{
  "n_layer": 12,
  "d_model": 160,
  "n_head": 5,
  "n_kv_head": 5,
  "head_dim": 32,
  "d_mlp": 640,
  "vocab_size": 2048,
  "activation": "quick_gelu",
  "norm": "layernorm",
  "norm_place": "pre",
  "norm_eps": 1e-06,
  "positions": "rope",
  "rope_base": 10000.0,
  "rope_fraction": 0.25,
  "qk_norm": false,
  "attn_scale": 0.177,
  "bias": "all",
  "tie_embeddings": false,
  "parallel_block": true,
  "init": "normal",
  "init_std_qkv": 0.0305,
  "init_std_o": 0.00623,
  "init_std_up": 0.0305,
  "init_std_down": 0.00311,
  "optimizer": "adamw",
  "lr": 0.00152,
  "beta1": 0.95,
  "beta2": 0.98,
  "weight_decay": 0.21,
  "lr_head": 0.00326,
  "grad_clip": 2.0,
  "warmup_steps": 368,
  "schedule": "wsd",
  "decay_fraction": 0.81,
  "decay_shape": "linear",
  "final_lr_fraction": 0.1,
  "batch_tokens": 16384,
  "seq_len": 512,
  "doc_mask": true,
  "train_tokens": 124300000,
  "steps": 7587,
  "dataset": "wikipedia_en"
}
Each number is 128 + 32 x the weight over its row's rms, rounded and kept within 0 to 255. Layers, rows and columns count from 0. Numbers have three digits each. The size before them is the row's rms in percent of the matrix's.

# k: layer 6 attention key, 160x160, rms 0.0521, rows 128-159, columns 0-159
# q: layer 6 attention query, 160x160, rms 0.0528, rows 129-159, columns 0-159
# v: layer 6 attention value, 160x160, rms 0.0821, rows 128-138, columns 0-159
# o: layer 6 attention output (transposed), 160x160, rms 0.095, rows 128-138, columns 0-159
k128 039:109113114108114120126096130114059123155106200124123117076166098093168130116144102140091155088113176099078074123172147150087133077128143128172141125176142118164102153160135136198107064128102093098113100158100163180130137148157165192130104115121167101131099111112190174142163114162185100178111139152161167142161062149173072136145145121130110184092134148179088167080144177094156153114087096138083103105109113140113119076125119133161103138060181077126081171159169081114111126123161105
q129 064:110161179188122126174063107107058133149116177143131106068131133171072118129110078120146137161113196123133147146136142138144125119184130161092081134160151132129088078162098117135187111103111216124175084092109162118116172116136126131133132119144154103081114161152104131139165158115104156089136138102164099148096161165092096130136116093133152197150082151153157093166136136116123055067154164095133058069092077169151192082128162142161120076134163117176124121134123081157123129174140094
k129 049:161077171146121086070088119160121167116121095164148134165074213160147108094090191108165077181104122180134158157122117095153149095140065143130135143129112115117148080057136090140108168155132178142126138098190116117172117171104194107088075145151092131128164152107090106063124147119118079082114103110103156111085091120136115160110117109105135078103141158119094142156142103068143080110148149123161138130118151152211195115066147118095089135136110129082148129122164110148113176148163078
q130 068:107150226122101077152101141129143158102137182135140130095116142157081108180095130131131103134085149082096151152135187118131107101131126129103095115186126098103119109178103126101156113142102164139080109169097154129078106097133093115078093194186098095054134159169140151162138039138110151054147125122118150093224119096141152188085099126109102135115133129089197065136124096081105164130130104116167109140086139079181118121174154136114119100098137181114091133131086123117125160151108135
k130 048:116121111116141123049103133091074123102127098133094150121106128132110124109139168090134119156125106144145115187068139109135154078110064157142155138096138170087144245135106141120119122137078101134125144037140092148147158137097189139078174123147125149145180123075114080149163082112113069145121141111114154120234137101180156146114133159071123100154199074138135133155144103114090159091133115112133194175134141153148073168129075124172120145112094111121151169105144080140104103146112111
q131 100:087156198142087083139139089181172140115116109138114179132147097185138058169065075092121106114215205127102150143106107181133100142127113140117112117162171137124123074061124159096104127064115137148146164168109120125096128138136138150132136146140094086061183210131083182128101115118098142158114095066170178111152157107140190158146149180133069141182101073104147132087083140102092145160122078137118158135126141113097144153134125113158109148171100169112109154139142125108123142130135103
k131 102:142125197129116128092144091141087172153106087146122130119191094144143109127116074172154109148187170104127143066127100102077160193145094119139145081118163108101132104075142146105150132056153139153116139174128098093096146134089154127146053116127132127096140189173118175111099139126107145102098121098172166076164187196092204091203160152162090144121149117051149088110104143084101149131175108125121077115104142121116150121125186198120105156118120144132110154101128174100175124116138117
q132 040:113172157120130139165091093110095130178120184067132084079144080156028112120086116104074146149139121140148096113134166167108116132115166121133118125179160140114120079107117148086137106165128135099138108167103143171061141076114121149139092165170159109131120130112137128135152171153129134060139165129110123171113146059113183126138137116122129138221117144123194114149148106106131137105181155115111141124147110093096123182099135090062208098068109084139093082134134152047188136179134117
k132 031:132175126123130129091137161155197137084057040091151089139101147125115165099112172140177100172109105150134135145152150138166103100139144169109149121094099071179141104109141178161150142056100158190121168102188142107167112163146117078150109119086120064106145112111118116115118117102056115118157142122138170124115100158147137143135127136132088061110076133079148119171127145103121154143128141157217080135098173120105093088132131160178139154168135183132131135123058043160116118142110169
q133 048:143142091095117171182097116163133065168158143120106061172159144122115173100143144131128141059142104184137137099118114144139104150091153157129096069084099161133121101087127121144186116180159064141131164123112090161140183176178178170190106159103132176123113092086178123105133154174147158171130134132122114162126107132119137047149113113173137165084102111092159079099153146137129076083112178084124058125177110111089129161145079117152220131107097112115107114138172102153155131145106139
k133 050:149085167128081146103062067160093143123120124087171152110113112118205086105146138120158141109175137139111148151078118146153079062161116131073073118081158117115179226130123143085110128147093149137093116081089125119090142123154160132121129046130101131112132124152096102125111129102148103098128120137150054129093121088108148206119165118121129103142108135173220196163140122160119136108138135094149111153085169123152100041106107090130125138134125155132134133169101135088103116199157087
q134 064:117165070089147125103156142095180117156129085083153129148182123094191131106120127156128109135173112169154126117107109136092141114097095148122157166108119090113147100086165111176131115107140077091201174143160134151166089120137124091177098096111161147149095097088112105071108192144151125171116140142131160165049134132118105060184103108120134153134126166168001178134171192162164135119135158144095135113172113112094125141145101115123129171120062103142085146142139107096176144092124186
k134 118:120151104084169164156180136122163127141126131095153153099139075110130151154166133170091156119152121075109104133130106171083067142066078109150096118128108117120127145209156140103156102082116090091085141196080131155106115131174101107122115141054143138158091134163141151135156114117184176149098112128138061128057149095111165110127156104172104127078180160110097111077149174159111236149097118151100143177143119146105095132177153160099139133105105108144129133130088201102164114139119193
q135 107:107194119096175137078155112125140132085056062096107150117143067155112142112057149174086145159143125154182142157139118170140184092109173122153083178140124132152158100080131155157113106098092115131136130117146163116157124127071134063095205097115098154133120094106179132156095120062116064178148114151142148178115117096121151091111163160115160125151092121182121165100096121151186119166175118152105161092163171157113189179140152118130092126149071136122116160070107123149145161126077102
k135 111:112183108098175171101158131083098074109076084144095100110138045148097126180130038132126148123155106131143101156142126145144149096081145157155130195141175182135114148106143175172114069038095126155141147097042088141095139143071086105103187098149133129147139110125148146165137141141090103149120111088134159142142207076128185131147120113092125158125144129155155105101128070141133150136148066116072176156109139161118112136140085164170155141114146134149133091107142103150152085147080132
q136 110:085130119145135124066175117174071172131171146142118114119172140153142066165162169210160116111140164102119132110164101083126153153138100137100140140135160130118085171111136172071087125118150108168094050174105153101120187119158139144108078135088142063121153096093130063146144155185152159132139148180157095154096151096076133148181119091132069197046119161104103093131133097109169137116171146126115090166073113119120112155141110166116131170075137113132125078107153101120098096077114146
k136 114:087122159092137121140097134195075155160159232107087115189192137139139122147144117155086129143124139142084064120126140145127163173114110166127109107079157138114100164124080129116121118185154114110142121198129158056155128157113135135074175144148148101082149177063117095102139115141197149117148152145168124088118106162073143138102160132122131125105174104160137115144073098116192149121123161158121163188073110126105092145129169072121113175106188151101106152073103067116122148105155168
q137 124:196141074155178096144140147126123075147164152152146115106162127131092181085117059167150160092115104098159100118086165171127086155108097072172130119091113127123106160140124076149143106090158145073163141089085170161173153127131081167182163127139180086127157076085071122109125180151118110146138123103099088142110164165094111124145123127151125149127181165092142077144108121088151143166138156137091063124148130100103124040171082176144129115170082119168157064158124080117133113102160088
k137 115:080122160139160139125113107242107084121126223112171146148088101173108128102107128096079138124126165138177118116095129164113163090118130134172140138138093103194157153140117102122094205119115105116124136148115130172149107140138102145135104163179153125130123109099166159121136221139089113126086097190155067144054115119122124145164125141112154151114081168122136118128112219123108130073168124151105115117109140155071177141142107032139121147109110136056126104106166138131105161127110167
q138 118:178089138153111081142102112126157155092145114107113138093142122096066160154145131103109191125099150128091163160133132098151204133070122185127104107071131122116094091104079097159134174111111084106172165176178112107091130115099099085124123152116108162131055188137115122120108111153115090163132114096107102085153125180083154181073121161161157095185130063143156115115147138116147136121116112208123115084090100112168117129106155159078163161121122115239105165134114176126145188142157120
k138 125:172106177203066142108176104131170149101192074126123195136112102120079149166148146100162130105055139097066134147086168094150129121089113132111102164097110161126199088122109158141198128107136076134168123154119177185089114112131194125131121157119073128158137065149142137087147089118064136137142126148136107150152075128158168101139119126182143174175114103134088113071124122128134118076120096127159143077103092130157124114120080146155102120125115099177093101121168186077130162158156119
q139 109:063099106119166136143169186025151104095143101144178134206141091063123142098127211116136109144136117185082167159132078123113098158127175096101087126071145147152132194116113147127051092091157113165155102132129112155098076162140098137155180140099186147118065124103084115070114138132099181124147145170151126106127117113159148144176084131103135153139111130164135083103126119136114110106157133086105094109097131147107131094117116115214120126124172152170105154133153077124178112120113092
k139 116:107175119097050098170049148110131125118107115113128096109146058107124161171086145145134174118161149099063166167152059135167110173153193138038128083126157093153132176102128154175079097095086105149148128150143097069138154109148047144150123131127130144139138165057140092166147121107144113100150140143169141145110154130119129138133141156131127120112084102130122134078111166153149043097122057175095137184113146159112171109150123086105093115154104153195147137111174141116115140152115161
q140 115:139072129122163134144113188112089101074164143100161139159103083106074171170164171090109147188173156121093099073144126077183177104124153149114164051154138109116140152144168074160164154110177115137147125143113105169120140112142142144110183138150136100119115069158110135068097104155130119120118159157146050148124179122164124152088141127103113116106160160162100086081152101156123112168152125107148127078147093159144114078130137090106148105145113160076139086122054173122165132080138230
k140 117:113105157137107160183128165127198116087135083139183149132121141121072132139052086144113147129150107060102104128190089144224055091171143170147153074136094186137102184092147098157182139081162126078135124148111154153148105115208095122130183119156132079153144125136128095124150126129162169159137160131070133155140100166144160116085079120100107119110150137093170133113165174126125112140119103140125124106151123150128121121174133028091125104140081116115092126115129126160090132074154174
q141 115:101222159128149150099119117157121141107146122104074121143142145096138144127153138086094154169187132122127140178134076138111112133113115080028177123133152092093168141178170145162129081087119062095096152155131089089098083165157083085137153126077135144135147154148126105087100120110137125099183125100158132158134147119211107115140144137120151120159166174161099168162102149140166155131129121182101115118154106104114148121162104098047069123105047135117147112099210117150132144070144180
k141 119:126130124095131186074131166148104203134137070122094121191155081123121122147121167111151097165157128085133135117143119135081073109119110117074149063132150130070091196154163144096112105053136101130114146199099168147091124114082104112082128096155134143110135162183147094139109128111145132093114099075097143176131181096170124129170071130119104096133154166116110137130094145072158142116159124138087166150093112112105152153181029102161177122088107135136111133125118150220151099122181124
q142 117:126140086196112107125139180109083122077086166143108100111126158110141063099094159091165189171189200107113105117208125083095150162159144131079120111144093099157080130189143152157134169123162107179067110148157082091094084129112158119131110086138138151161132146130097080104124140169123112138123108125137109073113164128156112163110111131060089095158152120104160103098147175114150138124126145098168087123153089162126111166117195168114183176046138137122142156102115160084091138108125179
k142 119:164134165158029094153131156180133129107100114113130116180167107100143120167136126152128136137140168070096145103078130176157123171148097127062090135097137131153103081181109136134137116135170106151104068174140122121122088117182140086091176083154157072115097177125098097127086158145144130111147099149128178141135088110191108107153128122126160166206188083141140111103128156138140092126140128088116119115180071105094062104134178121059148140139103111147121152156080128182072149107195171
q143 122:103089129122137080073079125106095158089191145097139142176106118111131131113156126126160105134128154163098146122122147173106133156102143153135124126128157126136146077141138169103156119184127124103143151177118137086103144100111155136169140102114105109157170125105067192037096094084137187193113140163212152144138175157117081150147177112101156129158125134117067127176112121134155165188061087080147216144060134128097100030132135139156152133131091081122166129136145123144131136123081160
k143 121:114139108146070159103171122064144185151166192142130073081096102131169113123128101169156175106182149093083135127137175117133095033135113125173137074084107055153108167108147124180175121135172135108094064134190131083123127083115128140118118109111112080143160145109093102105190166131144140135113089103120156128140148184051125140163066128097130123096140134075141133154138167095138163131104149118124066138095151113086092125139077149151139166124114114129146141121187205075131128117155141
q144 122:130131133100130142086090116121143123151134176115084128112097098097161176135125163140099134125171124184160127110116136116133130156135136152128052134131102099067107111133172064133148200114130129111129131116100104166211183188134097200073134156093133133088113135123008088123135137118148091080155112119094108143139187147213167104128156113130119104177166146099077183144096088146120135177122117136118093150158152070068145161111151138134135108127147168171097070105134093110095101174129090
k144 124:102098178088181189078112117109086156150105114116155122161082118133118130122182187125149154108140158117192092185121062117172160082127144165115091087081117094112226181051130088105078105152118128115126125127101163147173128104144070130098070126088157122173155082162135105149121157135089122112127108136125117186118153170163161145191148157096131147117120094090120084127139129114105135153142123099150142087160127144074119140168165130071109098088130141118149094107051081168078111128151096
q145 119:182160143151125097114157163135107106107079162087049122033167106113146130122107122136176073132097121127143138154098160144172166144131110105130159143115105152136002119135138154172120125089104115116129165150098156130051152124173113125138160113089177102137160108136125099083110138122161077167104106087100137127139131135148119158164133113164121135091126118115160125105129123115211090078107115148163168093129112104081082124193123138192084072035182143140163117150156156151138154118134167
k145 120:132137091121107063135160141119084140082191133108110127157134109140141129131098184140151115229106133113090151109120092135184191123108113135182102075144093081144083091079122100092139157129097091142133086176113083180089169177124159119094178140138178102105159112131126165122100155117140137137129076186103120089106102086119116099136175106104127172121115161203117121071148127133123078113232131147130123094051154117090094106144079151179148183134142129102140148127083117098138121154132159
q146 121:189092145097140149079115101069115142140123183121139146130162059150175161154100149178102070141126158138132154157134172167160197098109135151158164097100155065121139153133120119074076151149133131081080161133161101067124146113121153148082115153159148152119164153198156094178095187140112107130104081115130137111111109099133105132154142151106145084166130107129119096171114113126085115137094085155186108015104178123076139124140146149147075115111091123061098139144097141130172156132065162
k146 125:091204137147105145080209151113190124135145098128133165151141136119127109129105075129156191138117143139116148105138108170135163136147140131161094102146084121149104189080086136068125136162081130043109126091164107120109168152096149167086072136152156141102115079150097107111149127131109102191190134179129193141129134103111162159173071141144148142134116084136143143105067100114104105187109127152114160063251131158112104144114138105171117127087174117142120116137133087098131093100092119
q147 116:179159092131103084162109090105128161148091086143176102128118083126158144081133126110170088138134132084044130153137125123206118121142125129064126110141150123147079117134129083090158120154178126143094111086111099082146096088109096146160205111140130076178183156112126111215089161133140176163108144134091145147126065137172062112098127138133119078181118117113142095094134121090139084101144083128109115199123183110139174157115165119095158160189121137124151151086076171171109118141167099
k147 118:163093149150134167098148118119148058097095189126139154120149135161121141115135174156128112085159125089154188110150157100112110082100153048113132163122116135159078134079094132161091146152121124196099135116133134132123104149122097125189128103099082110063129115118102166151074158118134128226147122177130137155158116086147093147178053069146116155205171129097133145098132104123122097121164151147123082104060142120125180122127188066093099143166190099145096099163151129170098117102150096
q148 112:151143182127149170138166130079131122178130115115075143129157102106115147119181096181093138126153128091129109051137155115117143176116144138139120074190124139147129129150129099106153134154119131086124136082112103112194095156163106119109087119130117035206159144099134104110126148157088179146142099178179136124120110150141152100113116167151090183164045120120091077172092094077101130094165141084134134105152132144185162205107154138089062126182139123154141099096103101121187119152059101
k148 111:113134179111142218104090151115090121174109144105134137143160072132083131175138109143124130095210136138160171100190200186108126150093143168098133159158186150150078102104107109086165167186131118084190138078144132100140098154149129115143124132108103127161139144116101123084065157147128138143137041162201122124118130132127179120132146116083135121107063133128117145126106075110147108147135188108111129082132135116178146136164167102088133113081130122154119122092100176146122130147026081
q149 102:056117120112167139108109080154109163155139155068090059105119169110157117152165103122097102139097131123184128113158156095169154081160097167161161120144116108133134092138133125182157171080119176112122087153158095087132152163173149148117110115121105143184125121215201132170148068124145115111153118138151156100156146090111083156084109127164152106120110144198164100129173114125152101112154081126120087123096094135147154151161088088099062193082164140100127128075157123124099030102159123
k149 103:144059089114214143140132150133077200104173078129112086102118127110155109092145148128105108153096119173134137183137202114146140149142118136124150134162137159109126110170106082115144108117204157077107107128159172133138158118161175156142148127102155113155098148176134136105116000112175183128121166105113130140146109070106090140123129130131111157160156111159136124119145057105148103119082182117104134075150133105143126107123092130220115132111131130110142177101111076150104057104149117
q150 113:168104090086164134100167128139141155090133087111153133163089109157156111127183113121092118116119110165114152099178161108111123082078140156124165183110127201131146151077151148110110128139144167169139152126119135146120160129142120117101101077118099121094084142081162136102155098157085089129077115076237086124129157072159119162154127183133122169126069144162117113181129134118097138151143083134096064133140151242132139179110103127147179155105050105145106148159103125072136123114197134
k150 115:117179114147154165135153114171149133062116133094148131088124129126197154106195065102119116124104104126109137116138118138129145129103132147147184110152117132106151159068097148067164087145166132086148182128094146093098132092135144126142159149170080099056153190061124137086158093165131077123134170031149124109143131126137165146143191131114143159094066159109147076151097117168165104114128064172056117175130136141161085137121125143089111114134025133111122115150167137110082118099136130
q151 113:105138132108134113161144113116146233083183141157087167145081165078133167106075116125083183174102128142102153100065198111129129154070093157112092141154130100117112092139156144086132131072144098111165109168147131178141104141122133101135170125126171120181157186134179100149182110133115135103122113117129091097107092157095114102104157156109160173117107162172086148158140141129151164085125114147089100149094132058076162160139108130153112149098074113083067181073080128109144113123189179
k151 115:058182114091167176103120208114164122157177118091083164129085073115165145136143093094102129124103118162131147138103144091116128161136143118144138110076118198126102121126123104171149083160149126173126119122137102142142084153098112073147132138153119152121139143173128217167145075083124157100112155123164151128131145100106107113119154174131101193188075117149127127087119165068100132115121076150115127084131099148048120150188119109087086066165143097077104186132078161160125114172188137
q152 111:146170108109130176139112152105092177102198116115073101155145163112134205117167089135166160074094094097191134108110126113130130152119145092139065102086148145123113142154139151148144112160091130133161112062080131138112108134175091078095086069147146108169094119059132112159168160144124141141098123103157108120132192170150100150099133185106111189160113120152138119190119138089195164139069101122106102098127109141120161117128132188099150123078066102212125089154172142172117150086121094
k152 111:085114127096098219086135115134138217121143142101123143142094123160196182165164139108109132108160133121145195132064194105144129129040141148115122190122138141139132107129133171089142170150124131107204095130121112144109103118099102125087211131126160107128149167087127127145143167141129081123114096107170089159073108092118140158128089121106174125160043182153112126196119151111109093139151088123084123138103122140119114134143102109144129138075082121091108060116113188139091154094175150
q153 108:130155157105149088121122151104177124091158099132065146084076132121137109169078151131136164092137136167173177083129124111185161120134130110116136146203112113085062074137181102133095143164032123162117168142062107152136156133191123141152110172103100112152107099099093183142156096121085160140104064164119095115157148107152130121128125103163097147135110111124096204123147114175117153167129088139135196149139110108139080170078138120126095170104183075143173135129159098146047135102118157
k153 110:183085093073156093161147095047104196124142103135122100098153113112125155141125192147177141102111149109159090073135147048177149128092123163176140085100176063103093086153159130119112130208162146155157155141109119095151140092149159138136129153140135106147182094136131078171121142140076166102114113138160122088164110114167099106089158162088118130121089114158064073184181097143083113127116143073122096111068113103104090147171143156141132118080104133069104167144115105174111135105127136
q154 098:128139134131151128105148129155143103089167178138154110103129125158155181095118131116032147133145165137085125141171163132196131094123139183112126117130147052165143103114161061165154164163148162129057127125140180093137149128149148124107179093120119134079086093154058126122142108124099113147080094133123110165154135181128161158127161123095086110088123130096168113129102105098151133151134109177118050172133135085064202079082102086150160168136050162131085119106151123046144151114125134
k154 105:088162118204202129100188096187140124140103072150090091115175150140122129115124104132100121126152175064133073137097130125179146098087142136169116082053109142157157153074100141133172120119141158128100089123103246158128137129180156092139139138147109127083117099179132119122177111065073150117147102093130126206121130177129195149161089156098101138086146092131166110087090125118110147134091113119149118139155125129083142114086152049109111101146107152123175153135141118126098098114144099
q155 122:175186153142197058097124182136104122161126128111134142120113163138113146145109136058158135168121102118121170119182161154163098131116098064087065171122202124122094104124115112097159096162121117143035133103082133165137123207149125111116189122153146183129078075148150093103086123067098104094158097110139153132147125124136115154109136158143152097101124145190140125117087197123163124184189139149165080144114141102140088113131150134176143098099165137110131114078069110114088119075132117
k155 125:207167161146191061181115225152117090144147142099162116096090117147133105183130159143151129127159140115094112171119155138204077124100110121132128121119171126102154145085117190141088086101134088157097124152082159174150132171117100152134125109131119125120158124142114055153106169105081105088133081096144146169133146049093096138145099156085146168071126157156125106149159159087117096101136120151123063124106113163155105139090108087151134157154136135073123110214132083151105082114112171
q156 121:122112077059145130126116199135107125161127135104124084139140139126082119072201148124055068181127120167169122127163172116127149186151102193114094170131077144184116126147138120127159163211117141096124187109089138107111037147087107107100103091139105221156182124147106141065149113114099111191146106114090156117119105101134091143197167092118117100078157138109148096157154110110132094138122171114140169183159143136134112092169146161150130114113141152145114168131099142127114093133145119
k156 118:132188140141147067173122179112079118152109100113113126098137152103174101146186147132091130139169151137111144134126166144162125055112106131149092098203059108153123109128091099140197069153126106045082144132105092110144119046131061101167128134117085084220137136115140139082146114087107129183137039131077120148106080109158097112134147112128141094167158129166138152076157091131127118154129105090115143129156170120125146137098134186087147134144113150156154142192144155144108109175143132
q157 122:115161160171157161157165122118146125081155146129059163067113117116150103111111117127094045141135160155104132142150088098180208166137190169100087101118124149130159152078147146147119166126106085144122132086097163189119114118166129131065115102085102104050112105172128091133180135116082152214107147081099116139088104174148128119140090127093098158102116140130102174130153141159111111109150135138156172128164105110089102152049110110117111096139136108081151148203170113160142161193086152
k157 123:116130114147130144110108116055126170138147116103118123138204181121111129120123084071132116160165142060141082077121037092186165183108170126110073095121159129166167145118093138077169131188073109125185101097107090174104111122137130092098165100134121131143139138176154146158112105097109143177145150126146181123103131245179110092075129131093126120113118169188103160142154145095121114160150093113140175168091107080151110129116155125099109129137109124164133134139126112170175110143055128
q158 110:154120116168089145093144109123154146132142147109109192179119141141164087095121190135141112145082074117144065121124111137163125095126125100123136098137098162104108096084132097041127113132113118165106108108141066165118203178145150113073152113085148090153117143173157110114086101140185110091133058188101143101173082100182108134043201103104156183156132142169116114114142125086146100113127151104177111136091113128166133162136159148107080090146132137100194121138071098114197128175109119
k158 113:159105102098089128157103139153151103099136162137143147106046099174146112128088167155150110163130072173142104169190136098102105134148181097169095135078163147108135113037129136085137155109088110121100099076162165174122153162117110124119101145049164098096119135124098085118123055137179140135161099145140159124153104067100111127080152126075139153104136147141095117112147118149122125201120206137117183133080184164115093088167144132100136033092107106170136101148104125139122101167101148
q159 124:062106108199104105175124117129093129148138151123145141114152154162186113185142131152067098058142158119147144148146096147135117124147134151146175129068173138078133128165148152098164047173120164132117126126127092084119175166122076027041155169165148144138080122124142136135132130093176132143137134131081036131090073109137106123084128150140088142143149159132121094071135091148173132175094127156145129095154127081131127131128124163154134119121127117143087084126197139151209161108107132
k159 123:022106159125094149174146174152134098150106114170140146174125216122140087163135158105066133067156155151152146081109129139120085146133151134156109140120172101099144129080144133077100111094064159174139142135091138181087170164065085124083161142103150160137111101092113108108200123056146096117137085116101135070129091195172172114089124125135141129128111111150144103105169147134143103136110100135128142152160155118128099114141144085231104136092171116130087116104164134139141122124195131
v128 154:159087154104111099174138096096119132105129135163175122141208124107096134167130134122132120088097090159145117154093139166038132131093119091160154000137104105132118133075106206114131148089135133141165108087123160144127157132102119121126158149146098083143074149135093126149064129117109168152171189117119137169126132137109154151120111141000106131162092126088134127120184136082113170121109151129116149109163137150173161098090103208149114149125135147135140134132110109121058122133166139
o128 155:131141131110128169179138156067156126136146093142101119122112082146154156098110128167119115122126118072066179067121128134126109151098148111108100214102127125094163119127053100150151069130040142120101107118147200096184093134136147122123113076109112117130122090148126136088138157129227155122114125138120101107057093175178118145175157119148153124194188198094137153136108164135138113112135098126154073209105146183132163134125089141122126121126162122104065136145097187132123104116168149
v129 140:102088133115171147132166119102127106122119157163128126161117106101117085204104116142117148131128128085116118174124114117107162132105114149083123167120082150104071160161154157136081189066067113107136173112153148119177121140155134145151126177131127151099135121131162146099102127101138115118073081072083128152118117150089127107166133093128237171119117148163136115109134107160109088181152197099143103143122148055150069184092155149092032191154080075136088150136127171129124069157165146
o129 144:150135061120174109119076103154153139145196146142151047139116116061175081115118143090125163152116120185127141062170155124119080173142153128109186167152186154142170137105135090114150158065128102202144103151148078116086136146159143104167133122071094119102151139137141125068151146135120153161187160168130115129132128157125106132140105073181147156143146127126118117127092095156151188113115104116116176108145090150081110097154123133123082101155144028119125118135140068084110097113059174
v130 139:119106151113120144159125121174143131152126139070140096175072042132162120133129170146104156106090102156144140112102118078156111132093124213126172123151167135144167101118083109176126170160091135093177080129079043129135132179090132132051147163171124163080129135142106145127128139114133111156183131116045126136111115096127107097149093183067070103161159128157152107142140136148108136082062167176136138136134126076145135196123084160073091133198151130138131130186163170126126119143130110
o130 152:118099162141112133152142113114158111121131114136175080123118167149140142101166086122136126171097169057122124083180106118119139142100131179107197157163151141116139052127197174110077094125150131138109158159112160115173186110161092065116111134142170089102069106182087127120114087131195163182091123158162085165090136089107117165145134069171106088171100125142130102150065136094117063098168139173113159087157106127122162096138142147143113051094152122154160104179125147084116112146086091
v131 145:137118137107100123132198088152154140139159115113120135142181102100115149164051105128150146092190085157083108137107104126103141114160126092146211172157106149133160133129063124117176093111119129101138079142136076119140136115123143093169141136059134104127183104120195167142093137095093126119138137106131130164121170171115077153145143096098071158087133146148107142150147052108148089139129147079141137159141124143087116112100216122197060071036138110077167148114104136119148161153181155
o131 153:144133119088181094140188133118128158133097152147137129107118134160128111136105107146150149109098189160134157200140126100138099161153080147106163138141137153111106093076120152152201197169100116122109192165084116146099105129127085140120088096163082120146135078055184102125186153147151157139135126109067148125186079141176116115132082191176168068134128093151149133152116147130134087146159082101138079199161123159078125148132096103092149090133127125157119159071071137080078089072113107
v132 147:080120153115148070164110143131142183213131109113196075202144186085160069126116111117161152158080184085143115203116125109087124122094168149141155108138111123124086122121105160174115173141076114119145181093160151117084129098128135117126124099098137128121110050137134133160069138144167117239075136103145126122130060104095139179137177159116123141126138124065110108091126131102104128083102158069133150164123123163147099138127094149136098154115070150122081098114126125166140146104102160
o132 157:150170146127124130130125147126186148123132082129130086137172185086180145083134116179135157083191078102116085104157192073141116130178141159104110160110163118094110107110112139123154133097117085179111114135099126108200156134086168171123109143148169108121138144117115197077142102148119124084150154138100146130138092114152112103158242136103135155153065130155173118116127099196141117149081095116095093094132080153087184117111151143118114099175142067023091117121142123094150121135149096
v133 143:126159143126070135131093150113088104095151104109168044123108090117110129032174114167097142118129174158120177063155090076110092156130164215123159143122185151158120106121083072085127172041117107089143189192087125149146091111146149142135130108117121131103195134130110122078133134098118175136095144174151122144132134066106154161170109094062112107125168131117104100111112130113156148133134127087173181127128120132100130161105109168134087145153149100149140140220168130141106151116131145
o133 146:136088154100075124152145069120139123112077083162146132148126105137161066137202153128083111139112104102142155099108136132109115091122111042144169120121221045123162184156109120130132142130152071169123113179106139110132154167084108122135107197152145134187074110109109107195111113125162136174106129121155122151144158174120170150118162149138105095168138128180207139149082134157126141091161176104100071102103142089085113094118132146129123091103169069147172102110126171093115135165118074
v134 141:158057118142139113176163136116141094074136144092099096130135157041097162125159181136057105200156136123119086163245168104068126136123126149114092095101079172099148150136116131112126134132176184161124124120151081085087094210140127137114126113136109147097124119141161115147163129169040103136105057200145104128124166135127143120137141091093154102122105110141149156142113202149155104133186091115113122147157104137111154132081185151149138123121100129085118153124146170088100117139135109
o134 151:156136137097166102129120118125049144098076177148089153143127069124157096174127100127146185144105140198106177093050115167096181111118180148132179138117123146086160144117078127161172127109119098093173100139069074130163168122167128146102136125148128117163130125087111165100117102107158062138179163207122102139120105110111166088133101137094090095143178192114057115129162125143110149170140070131147173131094122073122088116129112128127141127126099145134166077219173136146156132095134122
v135 128:153176140115109116143113087114121138248138147109047162150088157067129176120103124109130136076130194113147149129107128140108036110116150124169127092173138181113159141138074119127111183135148134118122158177127144123125123152175102126107142144094132106103172149121092108125131125215130145105121105185135138140142148142143104098073143120199158149157146143087126119145142156079146144120160109159097132105091070140122124106105083143136037100114152157140195109158189104160153068080080110
o135 138:091149087135166113130157158126061139116087107175143129118089134216138121145135153134122069131124104073059140149111104097126117099080080142109203135128086089178092140147160120118115164159157097115171115190138133037097163098129161175121111137121210120136093088169153146103052101132109117143135125108124166094105145144145130096122199156108126119107104106124082087140154132234135138127094097129128120174177192126118161094083184131135115178144107124129146094106107136149140119135127176
v136 151:167140136160115116148117067131098133174136114166159086144085173127099134131051169152152216102140142154126132166160161046135138153112120110071143156136168190151138101119130079073159126143142178095140130140094133096085116131129145101160150085185115124140133135145111122121136133074154069172111143160182142083126156121034134160105129080125116100046159129116097147095143148123119181159188106152064134125148137108043135149163116147132149125135093090129102116185131129131101081107163068
o136 161:120086151107137119136146163130170121097081131136075124106115124156194193165132092089088104155158104136169141155128179100124142088176089173168111125091121064118122118158075171183100114108191105142167126168109096131112133147117135176140075149084123146121095131174132066103112162068159092124140126210036079148124064145150162176133139214146125134150106133099147113131138125080112175090121129087096092125129129081151130100111121151115112072120120130168184133147096097136153133194114161
v137 138:111129137136161136103173140131117159116112158103101072131142129170082126166070137092157051126168178147094085109133109163204090142158124141102074191108109106146107134148090097149104126200134060144144139158140093144065104090112098201142130129083130133129082100095125110154131118191121160170092105093133136159133139093097098125166195158109119090171090140084178118117105183129117168126151139168170108127133093143185154097116138122137101097034104147139095151114149140094093078171184112
o137 155:132098089117117150172147176126123174121120114114147144180144093176119116166106158174125121097149123167129110111176088149135110087119114164156142113125132127216120122115170155109140117072062106146102112076125133238125159125106148095081034115205091118153204184101149140070182054152101099146119140137130162101105132145094126094134115103158069176151161149098044144148102113158108058140100127105123126094131096113119119169100161143089122135132128144133159163105122129086151156122143148
v138 148:149192125158139148124102133117149127126102117161116095107114119146194112158094184090081067064114121122069082032186137139126108126153125094060159137149113152165176103181147125186154109138092139136131165114178116143067140108151124129127137161096145094087130116161095105146175130145135143117156140154124117185136123128092114143178158136138073143067104118130145169194117099143135179107217120080123163085143118128110068113112123146112079124057122146133205115069170101129120140107151157
o138 156:145123080112123095156166049150101124170170141134066144157057123133148155154119084106118122113122166101148091115171097153134129062117071102085136129137095173179107139101130121084145133137093146106093143181040102171156138161076096132135154145140135132184151145084140092166155155168087142132119142193130129069140137110111160064111129159112175100154118131102153146101157155127206063161032095132119109132123141072154159093129146141135105098110134150147149105108117160116133165172138207